config.yaml
vocab_size: 45647
hidden_act: "swiglu"
norm_place: "pre"
norm_eps: 1e-06
rope_theta: 37500.0
init_std_up: 0.0127
beta1: 0.95
batch_tokens: [65536, 131072]
Each number is 128 + 24 x the weight over its row's rms, rounded and kept within 0 to 255. Layers, rows and columns count from 0. Numbers have three digits each. The size before them is the row's rms in percent of the matrix's.

# layer 3 attention query, 768x768, rms 0.0882, rows 159-255, columns 640-671
093:122104095103169154143129099147144125152119114150151157105090134091153103151096125126063133134108
096:126130149163133136127121144107093117176098110157177134086076166066103148153118169121140131154145
098:147089102147136164119139141158113130148150141091122121129158135137137147138162096138094149141102
099:156125137180127153141101123145123114163106107147112077113134148139140134079133095116145111122121
101:150132144161101125158091129092153092124120186148110125113132133167127129170137153095114131147101
094:115157079133119170107131174140105090155118178090104158130099122105132107134163133103129132139103
095:148087139103122125095137133134163168166154136112160159160126142150146129110153155106105170099112
097:167146097165129181148119143089133209144140111094078154109142111146109132137132118165144136100098
093:092144106119108118099159124107104119156144117138136139128144112138128136075132098137140130147148
094:108171129095120146071124083143117137138106116135141142185130130103148142116107071154111146097124
095:119127106102157136125128132121105150104140099153119106157121192136133100118164123139157127107146
095:153113151104145126114108153150109129183142120188172130155143125101123088143141112090140134175111
094:137146098168140145137142163130118125156152137140119114082153101114151122171114131124148131162135
091:133154155116074094148117134108143081125154139117117130139141133121104112184153143088103118112118
091:147131065154122094132128144144119142115094138140150075123102121114083136177169114143100187110089
089:100116121084103144111122119093166092109182108108135153192137171101130092118112137138117147126125
094:132159101153113099100111104131117185131128126153138121108157106159149110100100120111142128094154
097:125133126169151106141111138142164102118125158184130082113098155122130085111097114083165114124130
095:145132173107099158125091125110123095119126093122081110144109150099147103113104084178158054078168
097:130131103110137128124163174130159109116105051131128088142126139144130156108121141101194126117146
099:146110087125124160175136124145148150118143129125134145127138111164109172100162141119108122079112
096:117190109112188120131114122162111164158126173108175153143109138141104131114129120095127081115117
100:130086129097190145153151127116135101164144093116110128105138135057155128147166144146153118142138
096:109107125141116140121130094157117074162098114169195122071091087152118136107112140147113145104110
094:165110124135155113142175082130092103125116142140124118124156133131147120089146188140113117130097
094:128096108109115117120079142143129102156144106096143134114155085093120093138133145119102132170135
099:098111084112097158076160118138163091106117104172131191108128146140110150109129142095121139127131
098:142156158124123103135114150164117118121130113148118116130112100143118102144085119115127120064092
099:117147138125112141132103126162152144137145101107115133144119175068173138106097112118135165074129
101:114122085156118070121102145107180107116117167124108156128089132105090153088128173126104100103085
097:140111139129138166114115111165088163164136190115111119137143125091141152143099154139085122127127
095:120130156151112108099104147119132104123136095092099093146129152090100088144095107151132095123129
093:158126160117127123140114123072120149132069108150100168109098134143148128143133172114117143099103
092:095168099098134141176062160145115127148111074091139120141131096126118102100149152157105096136119
094:121128118141192133121137111115131140102123131112132149128104130151117147141140097114157145104142
091:128144156116143143130111113103139177149124109092076145108129115139121102111127088164104159126107
094:132096138114091117189130158139155143103136139104123136111105104111104209094140145097145120152123
089:128172171138115107119106171135118105100110138137148117166138121142110108136116146129136100105137
093:120133141096091115184155113117152111122130115126096148127171158158133152160124153146185123133110
090:128110084135140111118133138145123135161141097130132115138140147129115138149121139123085077125158
088:111172147141112131105168080101140123094176124095097115142167107130133145096134180144160150122112
087:143117108157134144148117155143142140152105115144145071160102127098117136112113144154136108089083
088:102131131115131167136149141124117159111126110129156158104110111073127120178134119134131098114191
093:117130098117118102095103140165125111146139086113130117132156059124140086123137131125092102132160
085:117173162107077078148136105152127160110112136177102094174160118147118139092116093121083123170095
100:126178143149156164144098109057133193112163111155117127148127110120129165125094140169122150107123
096:134139103150142158121143122152141166146125113093129194123146134109108096122124137132116101135137
092:092119140111103124108159148088124127197108121078156122130150147125103104183130124113093146177130
103:104151116140140137139139123146135138104145108137125136132143098097135108083137116122139135140117
089:098181088106118089145151119111127076089111112154134128170133138118102128123131146102135149133152
097:143149159150169165120096113145123134126151089129114104159110100101135107116139135107098101137126
107:113143107105097154114158164125118136149099139101119150090106115085090121135161166100135140125106
090:130155093130107115120145152129150119070110120154136162139122161156119128088098164170155112148141
094:089129102117107114107151127174111105160152102122154100150118131138146129095177121116129156126129
099:144111122148129183143117135091105131130141108123169117128131161142143123179145094115115153157128
096:153139137123106120126099107131145085159117140155157141115158142135147096164142135114127134133107
092:112143151131155123145135142135171105131123136157153133153122124149123132150135134131153155150154
095:163135123161084157149127131117130086137147107145127106073134170067129109099128134149158099125131
088:127124122134159139109154129128118121170126130096112126110102166127165143114132095139100109141096
098:160119131146140146106121151107125118134142180132132135127159151083118070113106139098159137133126
094:123163150126131151158149117154144130096149148132131137128122133136133158099097138090128173140140
094:114138115143097148136097165133145138089140112159094118188158143113131151123094111170145158113118
090:118163097153149124129126147144148130105119135148110100155112108099122124086147149105121128130122
095:144131118156162132117084102111128114130090171106135130128099134140104097139088155125135122154163
095:146175075108126140140103109127139132138159160118160134103143125127139142129087115147099187103099
097:151144115172132107114115149127154140142121115130137139133144128148131107094132129134105139113113
096:158152135173118066136160103132124167130139143146101133125172119131097129132098142100108104093175
096:153095166113117146116128171108140110120112136129141115097149166103090159131118107153107120114113
095:155128129137161106105149159132147092154151108126116121146127158103113143127138122104156128134107
098:125160094120139125096104124146115135133113135158132112129081102111136127135120083133111143162135
096:114091135126087101136105145135141115135138124097128115132097136117140144069114116114109122146121
090:114112210119108148086119181142152160096120117157133065157141055079099144124116114147151129147148
097:119136166135154139105167158110122126125129113157089078072051128073097160074130175131084103129124
099:121103108099128124152131186117144129126126146134149155136113112170110125124134109133098151115119
096:102121128172105113112080151156145155112086096125167139134165116131122137143117117110110088130119
092:135110105161104136134096111159109139118156158091165110133132157124120126136133137143155149129100
096:119140118147137111122117127151179067114117105146104087184151142121146108109119146111117130191149
095:150124143112121154150139150132176129165143107102089126141135111129106141148098122110147139124127
092:133152103099141143128141142131129145145107121172112109156128156126092100104171117099124161153188
094:111123136132127142125143119123137115101179098108097166109155163170128145129094140110101125140127
094:115150134130092152138084116164139121116103143174161116122142159093159093087177125125106160165132
091:093114111174120164119158168120150169148115116130134142065107109131138186086115113183112105159121
093:169113110112132106089116123135132125119129103061155129170103132134138172103150161154151100151116
094:163132091172163128104135140135157082070113152155128098113148150124183119138161150128157152109148
095:164130118106127194105152132120141158129109163171147100100145154090108115129080125133122115148142
093:140140100075162168124114139117133128138139091118123079142134133158131110152119131122129106130127
095:146200099099163146163111142137169130108140121097145195128108140173121089143105123140124144129145
097:140126177115125096121120137156104107217126126150099177081122175119103082139135113137112109109127
091:171114173134161131151080111092137111106132114108103159088128132097146106125120159126103114084136
090:163132195145109115177093147155145157116105088154179097086115146160163128129130131163150125132139
094:129134135146110078127141166134128089114122108123125134156163128131141123136111150111128122106130
095:126179084127125148113146134128122138138133117109137154101141120157153145107095145167120122155082
091:082116149126155117136129111119143138085146137137113116152139147133170123110104095141134159112112
099:129132121119127153122125120111119086097144069139142152127116137154103160141140114115133113153145
099:136113144122104136152102127130118123140147132106132144136099145144082131105116131147134111139135
205:122135113142129146116119145094150120112152125163103094145107139156137133136128136151107147127138
098:158144127112154176107112117122099153098107080182115156119154127095138124164142127133104132139147
# layer 3 attention key, 768x768, rms 0.0879, rows 159-255, columns 640-671
100:093159127131144098130075113136129127115082122112124129154158106224127186120143146152161120152107
099:110114135098136131112164103138139125130106119123159136175162103136148191120142123108147184121083
096:085152136167112139152104113120131119132136122112113101133116121105076100166152136164148128114162
096:151093124137097101135152147139128134139120124129147092086107133105113115092117096148116088181140
104:118121165105132130105127196143134106159133114122134150142137103107125132177124121112119140142142
097:129080091118110079207145125069145120105123155137141078132116136096142113118125106097116108119121
099:105135115181110106118107172137131115132109142157109124126137111110100134125136152152123097124150
102:120124111145130121162155121165123089135145117110127098117142116080148140069107115110119110115139
095:124152107103126155141129118142148164145125103130121106127092139126111125131124131140143121119127
097:107121098137123106132075150109156083116145120112149139110152182119130143182160148109149119092103
094:112127111162135137114097156091146136128145125125157154100162137130103135109139105109118137089100
099:137129140103143108092136157124133158136136119153132152135154142157148139098123138127138128153062
102:117137122123105121090132179132125125123116150139141190149123131142139130131165120118144100126108
097:126135134124167124110181099077128134125172083092130154107162139130122137121095102098095147145128
098:112169116153139131098086111127145112128132128126110099087125155124104134089113145149102120128142
095:187134111132147123174145120124142142114113113127099171105142086156134114109106108188119141116096
099:154142143167116123146119130130147111120161140146118121094101156076120113123126114125160156086167
097:142094168136138170132160070116091097143132093131173155121108169114128136195151098148103076112130
099:145120101131097166203093116122152101133129121178095084109134105115159141195106170107123099129133
101:129075112108135178130124119132093141149130170108171145109125132127135130136120117143132171134113
102:142127138096107188111120119136144084105093132133107083192112126116131125109120099054081066129102
099:127144111135117138152089171090094136114135108124087081150102131127115151137101119148117158143136
097:118138103175085092086071088081101166110101155146155120145087168157134101115119099117126146106162
099:131110134092164127133134136118113116130144109166137134140169142141156112147073106125169108147118
097:122143117150135134155104137101117161122138115096129155133114140130137119142139093132145141122128
097:194122125134139112136158126119092115119125162161174159161149129163097126135136110141137136126138
096:181170170097146170142106126128098143102113150127112104118117172135140079141151139105140150126119
102:106140139124164103123176097141118127087152153099158142112140135143123120124113098167092164113115
104:110115094109089162125167103108114089115114146146126113109150145150123117103114133126114144096148
101:126157147129106191131107145145117165098162086149145113144095133113126157188128155125125097142113
095:097128130117149103125146143074135146131101154140167182149105125119165132170145114160091085138120
098:128155100149138112144110113088130188111104141121134116109120156107135096119155132097134137107161
096:154187130092122133126147147163121128139100140121104140149132110153116112104122124156135130154122
085:163122133129136129130107130118113136090095136120126132150165144156134161119115047145138129136108
090:126129113072157120106113157166109109139117161127115100074121129145142128104057153126121134110119
099:094153137158137128108169108110131114082138076119106116113120131139107139117153126127124106142104
091:125132101141091139093092135136135115119121115137154126121150135121059109155098130164125161086128
087:111141117073103133144097120151171120145091139096140086121104123101068147036126106124164144112146
079:181125115134163118118102110144107109123089181148107135143143153060117114148144110109138144125167
076:161135137078112154154124103134144150126167124059136125107177127160136093142141092153095165131121
082:141118165105136129131125146108125137106131103116134134146131160095129109109126120153123064126152
080:122112146142132162127115108134112160131136187136158113192129134147114126151142145119184156091104
077:130140114152093098171107112143118157122160138156149110121136146159166136114112102110124135111066
073:143122151110161140094153125127117124098123160098135148095147105096133145129117113116148155127125
073:126131141162132169131172103095145110114133126127123133164114096096109099116128139121122146171117
081:148154105098113167159118119128153146134127111111165105149107194143117138124109155133147097116106
076:128093150138115120140113168095094119112153122116106165106074125121151160123145135092124135103161
075:110130105104138105119158098149148139161073158122097159141158103123162157125139097147066111106106
083:158147129100131180163132133060139122134078109100126112125097143104142127145086170137127116160144
082:116048078123151097136175168113153162154086090107128136148141140130151130125101112178123109150160
084:121154144134133152119152156097101170129152173145117109110139120142124126126108132070135123103169
089:116157126142153092146117119126108141136093122117126138106132103109137094114140088123106138110110
086:155143112131136103107160111135103135129170136143137158145098103162120147164138154150129145118122
087:113102136160168129101174130117160159139157104130106107121085088134154107133133092135133123157125
090:164111119144105119126144084179149092137176150109168155132108166146131101161138074106142142102124
085:151130180130173141076116133133157126137161157120131174183134118107187188090178156135077124104137
084:088097170085155162111135166120129125113134095126116113159116100185140119134121131109131156102122
080:147130117119154082138156121121118122122117154124111126116124162098147088107114121135126107090107
082:119151164145149134106146085120096141136113154147122171112138141121164134154110111181097125153111
086:154148143133124154158116095137171107136161098111101159072130117093128148095112137114077111134067
083:124165135132118132103164120085183122068142145173122099156120153121112168140122141071099137114135
084:145138143115110137119140118147166098135112133125116155105124101126099109143144129144120177132122
083:140151170167152123170160106107105151097102129165148103186157114144109096124112139138130111121121
082:126135127179124149122064104138114139119096125175127118149143125128137116117111102104127106129125
095:124117164106122128129143156138152167102131151166084141133107160098140122129162114125104109111119
085:135128152126122131114165080106086171124149114123147136121167136172132145072133113123112114117107
085:165110129198153098140100147116128140101130119110125136137098172133137125107129134098121102128142
084:136137148173155095107138109087098084112133118075158125134140115106106103085134119130126140095132
083:098129109125163093098082124102130141127107154159159166099197145171161116142129102136120109123117
089:138116133123128134095166135129147104090118149173122124133128132145115112123143142139106088123121
081:138111164082117134125163088130126138158113139173134109170167113164139129135121157132141102140157
083:112084157159128145095126190155158143126151146152121179122092155131150148111156141149109094153148
083:155135142154143133152125100120144117142089068134184096182158115100135102177144106124072100143151
088:111134162113151142132152172097175110148119131124116148166133136150144118159149123100147160139121
090:132142160157097138134136167085104104153143131147158159096171085107095120146159121107087138139147
087:158064135115155142158097166126149115134163138109095138133128161189122120110131117107155101117133
092:139126129152135098173081187114106104131141111132125115130167159143151110116166119120129128156169
086:140144133180109167147154112120085142133141183122155094134112155158153152082112185123122109149146
083:152115122122115122147140105095106143115144173127094139131111095080147134135112113107112146117143
086:130098116103121113143129104144134113111081113110101098158144155178186116145102136109088127109154
086:089123107127129097165108142116114106150087173139120129120081161137135143144154090124149147126118
084:103150100131107088129144121130115114116060103145130132133154123123190134127109139130131128103073
082:139120107104137083143115148116111124127125142161159157141125125151140144186103147135136088083112
085:134143138135117132150125107124149123125156088154135129079159145137151136123133132168134115165108
084:128126117140112107129110155105129132110119120140120141139171114135135117141099144124103109092126
084:142127123090152153126111099174155113142079136131111124100063180121131116160126121139114130121148
084:151168119100125115131135126128142134092146133126143144098111128116110123140114116115096158113132
088:102157121140136123142080146108143158122122080112156106118121100095134127121118124123123138104126
083:107167105165122134178142109129109112123139093097117084142166079122101121114138142126105103174136
081:100173147110130130161124117137166107094137118078146160117111187173109108103144118152143129107102
085:127161123116156126062112161120101121121121180130134105097146132155113144130149134129095135164118
081:139138113116106127138137159134119123130177130117143123128123115090136129169122156088135108118133
078:101135145114123095122144107103121137085114127150178116115169126132104125118137098144155104154106
088:091147179127125137132161112106135110120155114108114118098093135126134153113117118143124110137149
093:121139147103111147121158111105103171118147179100140112117095139150158146134112128134144143103152
127:151103115135117129156168139141159136129139091105150145103142135109131121110130104163100139123111
082:138151112115116106107145164119142156087146111088100152121117183108152130191128141151157154097103
# layer 3 attention value, 768x768, rms 0.104, rows 128-236, columns 640-671
139:142120188159130140144165117153089109124121125158108110076162147121112118162180158117098129089133
138:134118147139145146145133105144129074123096177095136134154140120153121150135162138165110090161121
134:159167100155133130136124130127148081121147099154106131093136100125074110113120135110161139134140
131:142109118100136117125126131078125160141148109170088164142093129120130107193184147141165139150115
138:120082141112143163174130101102140117163075133125124145124115117107150104097152133114156156120137
136:155125107099144111112129207115140144105115163106143125135135082122139161082106128113161140120116
131:112098131142124149091127110132131126146103096150154137112149108104130126118232149108144095162131
142:131130132148102140123125125156141137103159133161142126157129116196116148169102156160109121115121
130:130103080141145139135082151119134121149156138149123124103172146153108122121110179150140130119108
137:137102144102137171119142129152141120136114126105150105131132102122142090104117137143146110078130
129:100061130127140112140146141130134126162120113126167121069136106075069147124099149123183074103124
135:153107088174180130144136098093152130143123132131152130151097095144113071137096121051115108128145
138:155128184163094153150151150160133133088194123122119143166136144128145144132127115130144154138099
135:099124100145127107146123118123151155127112107105138106143105070158140124151128115118121094095166
139:129157143144148088095163163108096121115135135120108134116122125188178126109089102126127150082090
133:107153141136134093131141136132136128171150143126141138095139139149155143121138117128160090148130
137:169143131154118113144135124147142126117118163139112077191107132123115136157155123095155150104137
127:165123155117104170110109116174157110113133191139114126145109132174130143146115104091137143082142
141:091153156096124099094110121128151097144111162144139106141124121123159137133149105091149096137114
133:136145116181100135134120146127102132123096142123145103081101125096164137108128108115131147145114
139:102126119146144142165130107139151137104161107136172141175164134141130153130169125112126043088113
140:130123133159127112143095122136133131125134130142142088135083118126105107129135135106128176143192
144:116141152206115166114120187134134174086123111108169125110113101105123098132113135094154136112082
139:107104103157121157127142138162135106109092115149149144074170144119153138127131141118109142144194
137:109121115081187108113137180160155109101121131105171081110087152145133090158134145086141151150133
138:146153103137146143097102062153108135149166147146140126152173124107132147165149152163131123123115
129:163078179083126135121134125114107166103141137138130158125123110184153122138121149083124110153142
135:152123120159116056115066063135140155111095109116124137102175112152133093123149135078167115111156
141:155154129139153154119134109093164095127113103175112141146178098116129088103102149106078133139117
134:129140148102125131147157124130172113168116154139155123115112142125119162131147139126177142145089
136:135101117155148131170133126149186132122135139133126115130136128157115115126138108139149112148160
132:145080125141149138131123116101152131139088146097150091125127101139134096133111146133116107150191
140:107119165136196131136107086144134134148121127152114124138133124112123164152157124108105122130121
136:136151154103105123174116117099114099125111110119144164159178126102103142097137142130085084112092
130:141113091166125182112105148112099070134146119145122116085081146116131098102127113135156103144115
142:113121139144112091137095130130100095135117094113144122151120138113166114133122117145150133096137
135:114123119134052143136108142100128183137116153138130135138181101180140108128139139181139160114136
140:135145092116156141106077147126120126126156122150142138155167123080133110146103144091101153155152
141:155168167075138141121097164100136123096136115101123141097160135107152102083156116152152154166100
134:156113127087121102115147138124146126135128147181098110107101123121115131152137129146114097096144
135:128160141084126187101146174126098152073097143121128114140123093142080142116095124108103121068137
138:141150107135129114155135115107123158089149121173186151181159141127101108073182137121152105108134
139:119104117058107110083130127100100093113115146110129121130118141114079105111084125111144122104154
136:169079072107158122128110158125131137102131155145128097136112190099099149136149114165159112130061
133:120170140139113139160119109111126171118108097098123124172141158120088147145127130099119153120156
139:129117117113109156123139100128098134143099118107136135125119143080137117105085118096162137098134
145:111167145169146144170134147185108111166120128153096104095130108106118129140114126081114133108142
142:164141143156154163135131107126116091146131125131119153153160117104155162126150170122129118138141
128:109135131159125073145158103143112149103121126097114114140134090105144102157146124147148121102149
138:141147120120135198064096141127151101105155156084102133104102115142117144117091118177102088164170
131:113168112153097123107120133131154124115111122112079126151191169139136124125111131165118141136131
138:155106127147119159101118129098180109175130171119182134125136120126143100136101110176156106122100
132:088143114087144150105128126152131148126126148135122115137108161143131156107141130151145131079115
132:123145132155126146133125122156080101100117104093124092132106113133155138143123069145101106134122
140:143121122143136157126117128135133112117162083152083120062129100126098134175141070121079078082119
137:118117127128117101119131162152155127133128140145095111171191157128115123126136143116122115134122
137:152173111131124150094087103112132133137161165085129144140160133160119141137100152113133158110099
131:141149120128131111185129112134132123145117129101143086141124119149168144130135100094074103160144
136:134126138142115091149151158079105108121121125129137119180095090125067164110081147144128111171085
137:096129173139186107133137146143107138109111130130111104156146135095123097100119118086113143136122
134:133152123133134141133126139151166127133113119145139177128166088095137129141099137092151132091117
135:084152140158140179142140116115121118142178121128083135149104106142114111124104150138124110126163
138:148130142172118110144136126108109125122119171083135109100105147092147119160135142108144133110162
138:168112086136090167144138166074136160124101118161147113161116127114162117116108110100122132151141
073:136129137155124121140136125166159138160112138068151138136119145121126074095135150097113152160151
077:136143173127106107107119120139114122142127123143146115128122142113101137143141109140140129140111
077:157131153142145141153124166121160118150113140114144160160156132119147176106116108085171085132136
081:110170110132141152093152119138130125112078103106112102103122146157151092163126151126139144078171
076:120153131159167127139110121116132143138101159144108136155115092147094107130113103108087135077106
072:127128183171151128105126136118119115114155111148099120147162150139127146127137096122170131141102
077:131128133131151127130059132146101061087132105111120135120127116114113120142124108158131117112106
073:089093125099127148145157122142133135134126141112139115142068121173109103145164136128142101135142
075:136119167136155164129093139105099123158143108125086129096097133153144158192127104182072136101142
079:139107134129144104119091122114124167144121098143085075172160136090174105154096105103131174144102
072:136145122130126144135130138081146126130140098125125162125126110122139118099096133091132129129119
075:167114170148133113130140101126102115119096143144137121104127105162132138089115125124141150081104
073:154110146146151122144088158168135075117113151114105096116118124158110138115129140116149120103109
071:113133146164098140081156105127161116128128119112161121123158108129137120119110107136111134093114
079:121129139133132183112131089114125106121090089140074110136094133090113093129095120107112094155156
074:109102144121110093169141138182131154153094142122137125135127121088154153124126155102151122135150
079:129116161133111163160136127072105111064109160111095133139105124122142131096129145148088104153126
076:105134136129145110120151091095147151153104144071158134157163120117139107131160133143184164138140
077:095138129142168135120156163125132153129164144121106160133147136121100163159137108096122128129124
084:132097084142147106133108131164148129147133099098146109166137150126134149175108151106142086117120
074:118160174137120109070130142158132107154136115101123158128163121137122124122114121121146106148097
077:130145132136170167133108178127099129159123103130119135121174128061133182116135145169123103132113
078:110094125140087118106118156144180105129106126126118091192128170143149119102104082094176173128123
081:141109122172134136140139081124097134108161154159131197139105150156151153147115085141120114135121
082:133155077137121100090133134122123131128145137125100135105091069148095106126144138125158188130144
075:103135112094148098150124131150134141154157096150156131142116177135115139134132089133090116163105
081:159081098209151144114108090105106109102155137166120122120083082100155146133136136100112059161114
076:106091160129135132120176088123133138110118118122122142132092094182119127095151114130142134128153
072:162151170143132153158114115133119124129119104124150119144159112105170167155172134121141143071077
073:109109129165129101128114104138145119178132106155126127164159147145139130122144110172136163100121
079:133136149113106104110155128151162176121108148104107134144182065140101127122112076128096119147105
073:164165120198145128140147134133108110134160138149138139102140120108122155104096140122076097143142
074:090173110135112077149155134127142106145112083137120142119112171077182136123146128142101134143118
073:153134139128158113176129180142118164099162113118127112136145095122102113105168152167109132128120
077:159131081124148132135128131089142148166148118151135081113115139147089106095124121139144111141125
071:131120132159142126104142123111094150141119125100170097143104142107085142150178108117126124120122
076:105113123154122136146145159087130139069108103160097109105125115143108092114137124154125116136106
077:116093187148128159114160131138168099143112163144103147113097129145121129113055106129133124111139
078:139127133117136106097097117129117088114056126130102109164131118134117112107134120132120145118129
077:131131082143137081162106114139124118149096116099153091106114186095142140146126139126123102124130
074:104128135134077121112130107146142110129121147137080162089149079104122116141112088150145079124155
072:124131146121170125178116137106100144154159111137124143126118140112141112132134123128156139189146
076:112152117096145145140134097119109145157099134119148133104172113124159148116117143162123081157182
075:139134118166139121169141126162108103135142117143140116137166129106143120161195161137133126139120
071:122154137114119123169134131142152137147109117150131151156148106110152130120119124137122139057110
# layer 3 attention output (transposed), 768x768, rms 0.0742, rows 128-235, columns 640-671
132:121147071145139109137138133140073161144134163113113137142152160103114093120103128155134132101111
129:110126148135187127163102122132118142154106122115174151145154121140112104122164106102133123119106
127:112136118121150110136125135108113104121119118090129145090081109165109123093128084147141094118120
122:152155088125105137091139133094162126123131118101103134153149095117146156136142155119156091130120
126:163154140128129132121140123110135123139111123105119149115140092105083104115098086133168152115120
131:134120167161145141114134141141104127137163161147160092092099144126174141114067121123133145129141
124:129130190141112123111115114152106158113166148141109129123168102146119163127163150124083136160174
130:122106099147147101117130096133128126150095134120140083131142152134129145149137150135132137104146
122:154124092147222112140131116128135164138120133151103107152164129147132127117100130136090099121151
127:114160083110159147105142132150138132115125138127112146136102104143128115163124116130145121162096
124:124082100152129116148134124088099162136141145115113083152137152116144111104093142148144154160119
126:100120091167142119110123163145159097135083121112147099149145148113125159147089131110101124173108
128:095129121146120166077132182088119112111152133119065136125138116145133177136123150096115113131116
123:147090052129150104142132107147168141133119076119170109130166178150134109141188143115155160114125
131:125102108165143096121141109107123086154135105121183134111084105114159175146162167135145138092149
125:100175155092099133144122129105136126078165108146123110122134120090161157132140130133140129137122
130:160166129131136132122193097110079120112141159145164115125133164109133117131131111167121141081137
119:125123149134147124173146139107135141108124092124134130134103126142145098131081103137129151111146
133:175165162087127125093155141130107127112127138127137062149116127129097100134116133129112118135114
124:081137107136097080138078094110146153099109144112086140136162146168134142134129143131125113101132
128:100155093132125131134128102132126114125118135105137133130081120140111143106182134144133123112136
128:116137088135104082132078124132097154111110169142107117098143095126129138154149121137125138131102
132:144132113159129124096117126130124121158141096144125123089161093101120092120117099113140108126072
130:126162110121145125143113127098171107087141207142132157099142120079137107173143104115111137109142
130:117144146120157129124101199157131164143122149124136110134139091120097094152143115136094122102129
128:108114155140151162141104111131145181135096099159112148110088168167162138131157156111169147104127
122:129129141131143124143103108195135137180150099156112124191156145124132156105122136106131137082092
124:090078143131096104144088137168127150129152107109117124140142136186118136128107186162110144163119
132:129151086157163102148146118141119141132131121153119147150123118113142099134119109142186130151103
126:114124120123133123137131133105106111139124118160131123081104124159163124097132059125099123099132
127:134112141156112131147100103082089170135156189094113114091103106186148102104155151119097133142106
125:121114157148128090103104099160127133128095144097152097078138163207147125113110101136088100105127
130:149097085110136140141092127180109159083136079122155146128124095154148122105157117148138158168159
125:122096155126126132130131148125127109191112155147135139148099158153150134177110130148148122152116
121:137166118069155157156123139111113135108127112126164125100152109090137112104162164116118097130114
132:134071164169117080163103164131114100143120127195079143093116180178132088127132115146143102075071
123:089193102143095120144115145130103157165092136120115121119160124173170106113125118145100171143120
126:077135120090142174175101154154122154153131137146118106203116094192102127133088110134154144140113
132:129152113126154106119153147121133135101109174114138155122103176110140117127089102130112138157099
125:132107102165088083097130126143124126136075113175123141104109120100160125124140125166131124081111
123:111083107104107151152125139173115150135128125141197133125127109121130104133126086089058178112124
131:132159114087162156134098084125118233109154130118138156153160137131141108102116095160120145114099
128:117091186100130159166115168105127110163135089172129148143151106145137135111095112110147142065128
126:092136122180142132137140100137112143175133104101100092138115155135127154128144143078131113124125
127:120118125136128117122149129130127107117152114122121138153105133149065153149127167142141096110136
131:115088092174091104105178131158128122149114124114112145093123169097134134130145104125125116110164
132:153076099118124094120128103139137135125118126146070153106114120106159149115096123112152171133097
128:119090061166114159123110119135089138141162112123121117132123132083097119154105136094159164169119
117:118085109175149116136153115149180172149146140141123149109070116142131094168138102102119117114100
130:152133095114181091131137121138160117107139165115093097114123184125163102096079136127147078204126
122:128154127158121152130134136129156118115140101143120136104144116097172110117106118153172136098089
124:108176099147118106082115113118137108118131132176149114165143129150126096125154071139129142116099
125:116152119145160124130126139141153117132142153135084088126129171152131139126080113109120107127135
121:104106125143157091136101091145126105118155104092166157115142179159139127146087143084143122123131
128:141142087100130171135118144109129087145119109088144125110135149124129120144084156125116149144124
129:110190118110086149173122102159094091096116120127140134110149119143092141116143125159146132087132
132:095105108139100125146153140101142174128113144113154168129118129199137095101172099132159132139130
124:129131128141117130098124119094180130149128102111104154145158145121139137138080132145136123089114
129:109125083069110115162134123167111123147109082156128088098100090123123129154165175100137133155133
127:107123109124152148130147126151115138145135117111097107158136138091179152152142110127140137149141
127:158139098109139153116134115154139089157144172112089166118152122127106125180159148149103126121117
125:138155081180115171121141129082123131111100134143133094084107106149117118140137122166122111104227
131:127181110179138132124140114106119137168178114140128130105146031115143158147143111117166119127170
128:153129112113104118115086101118116113137178115161116094113160114135152137119134120137146119099164
091:127139103105118143125124115129126146134127101149118094089118129165184135128070115128149083140137
096:135122106109116095158132103098125077122116123108143146118144113126104158155132183136137118090153
094:128145135177129101095143134127126129112121152104126083105054080158080162123110121124130155162107
096:181104159091156119142142160106123137126142154170129143139118118116155184119094154095117102127121
095:117115133136155096103178161130100140082104135128125107146131140129147102156153151085156118161166
094:159132117091118087124147127116113139152151113129155105168100112119105136104115143183151156154122
093:134132151136073148107167165126145132103114089140118149166160115140153125132151111101098120140103
093:142139164128148130098106119150135141127127147146100127132128146074159107123119133142163147122100
091:123084119180125150091098116187121121151139148150133108157134117079122134099154135142155100134130
095:119147075121147158117180116133118154114122154137146100094098139152091131114135106104115131156131
091:097149171144139078156150130156128112138135136066115130134118132121150123136132150123123150112095
094:118116060143103115118113141129128108074140077131100155144161137109105110175138126116143094113103
095:129114137125130120137154135153126233134126148155131139146160150114121146094166155124142099176123
086:139137118104141170136096129139128127126134119113182142127106128101104158137104156128118085079129
096:126118130107105098155107063116137141135126109120133149110125170135153146094127140130149096150116
094:142122131134108188113146131171116081152135130125137113123119160166107154069166136139115141148136
096:131152116116117146130110134125155148099143040137119102124165105157124169123117104097171131169111
097:135105140136160083166127138111131134121147128150115099145148146179131144101101107126106155107117
091:154088143171135087090092098134127153139125146124155131142138108112166090106139124168153121105078
099:110096150126150116163142128120107135119148145099147173126158100161166101188102100091115139150110
090:165090137152106160184070103120146130136089145123101113145148202091171140116072101117084173089129
093:137101125126168126147077112141110136107136128101114133186145149163128104110083147140158108096116
096:110182158163168151136152089068143143114121102123143169094129126148131129132114137122096131112143
096:152136124120123110108124076142149147118118132115125087121142133135121133108160126142121140141153
090:120126160128135135165147120157129153144132130121137149102139108154145119116113120124129109172130
093:115138121118140138144127135147103131172101159109119148130152133135177095131165168102166155112101
095:092139112130149132188132153153113109163115096118090084106156132119166097124122112153113135147108
096:126154064155128138138127167113171085119140067142076120122116113135145151141090198134122151108134
090:094159087125143143117119134137120130104081112128164135131108189093182108092153106155143125131110
093:160127144101126184139123149140116138071131108145160149151169124146074152175113139118170139158104
089:104105099150133157162125119142097137128151067139151101143077131086145106108144134186131111115118
091:145170110112130118100182092159153165116100123126085124134105139131201123140130113116138126130116
092:150179190122139139116120102119126142123122137127152144154151122155138111114110116139123113106139
085:096127113178120126152106119125152138142103117094167164158104135159140148134144138094110155150101
097:122131159136141090133194147113166115133122113129139147150146112121143141162147110152142161120166
087:146133078114112109132157122096136145151125132134109187101121149176136097121103098107123146114119
091:174176127133106124156061132103158081090135107144105081129120151106113139160150141116099141129131
093:109157096118116097159133116113149125154121082120137126146141142119106101142161140113083178128129
097:108108097151111134119117100094162093124146118161165125150112120112159110162145104112150109179106
097:156074166098135159150160167118158084113134143139132145139103071115103153136154113114116153122109
088:132120153133153199101153119110177105090149077133130153096125123093125120131162103136145125127105
088:123118155143127116151114123107127076150092105116153097120118112148166166151133153168154112127135
094:132148136159141118147158097142171124179127126145125068121084166128145128110116118118117142137087
090:126088118120149126162130113131161129142142150095097141171116133152102144127106124117147114116121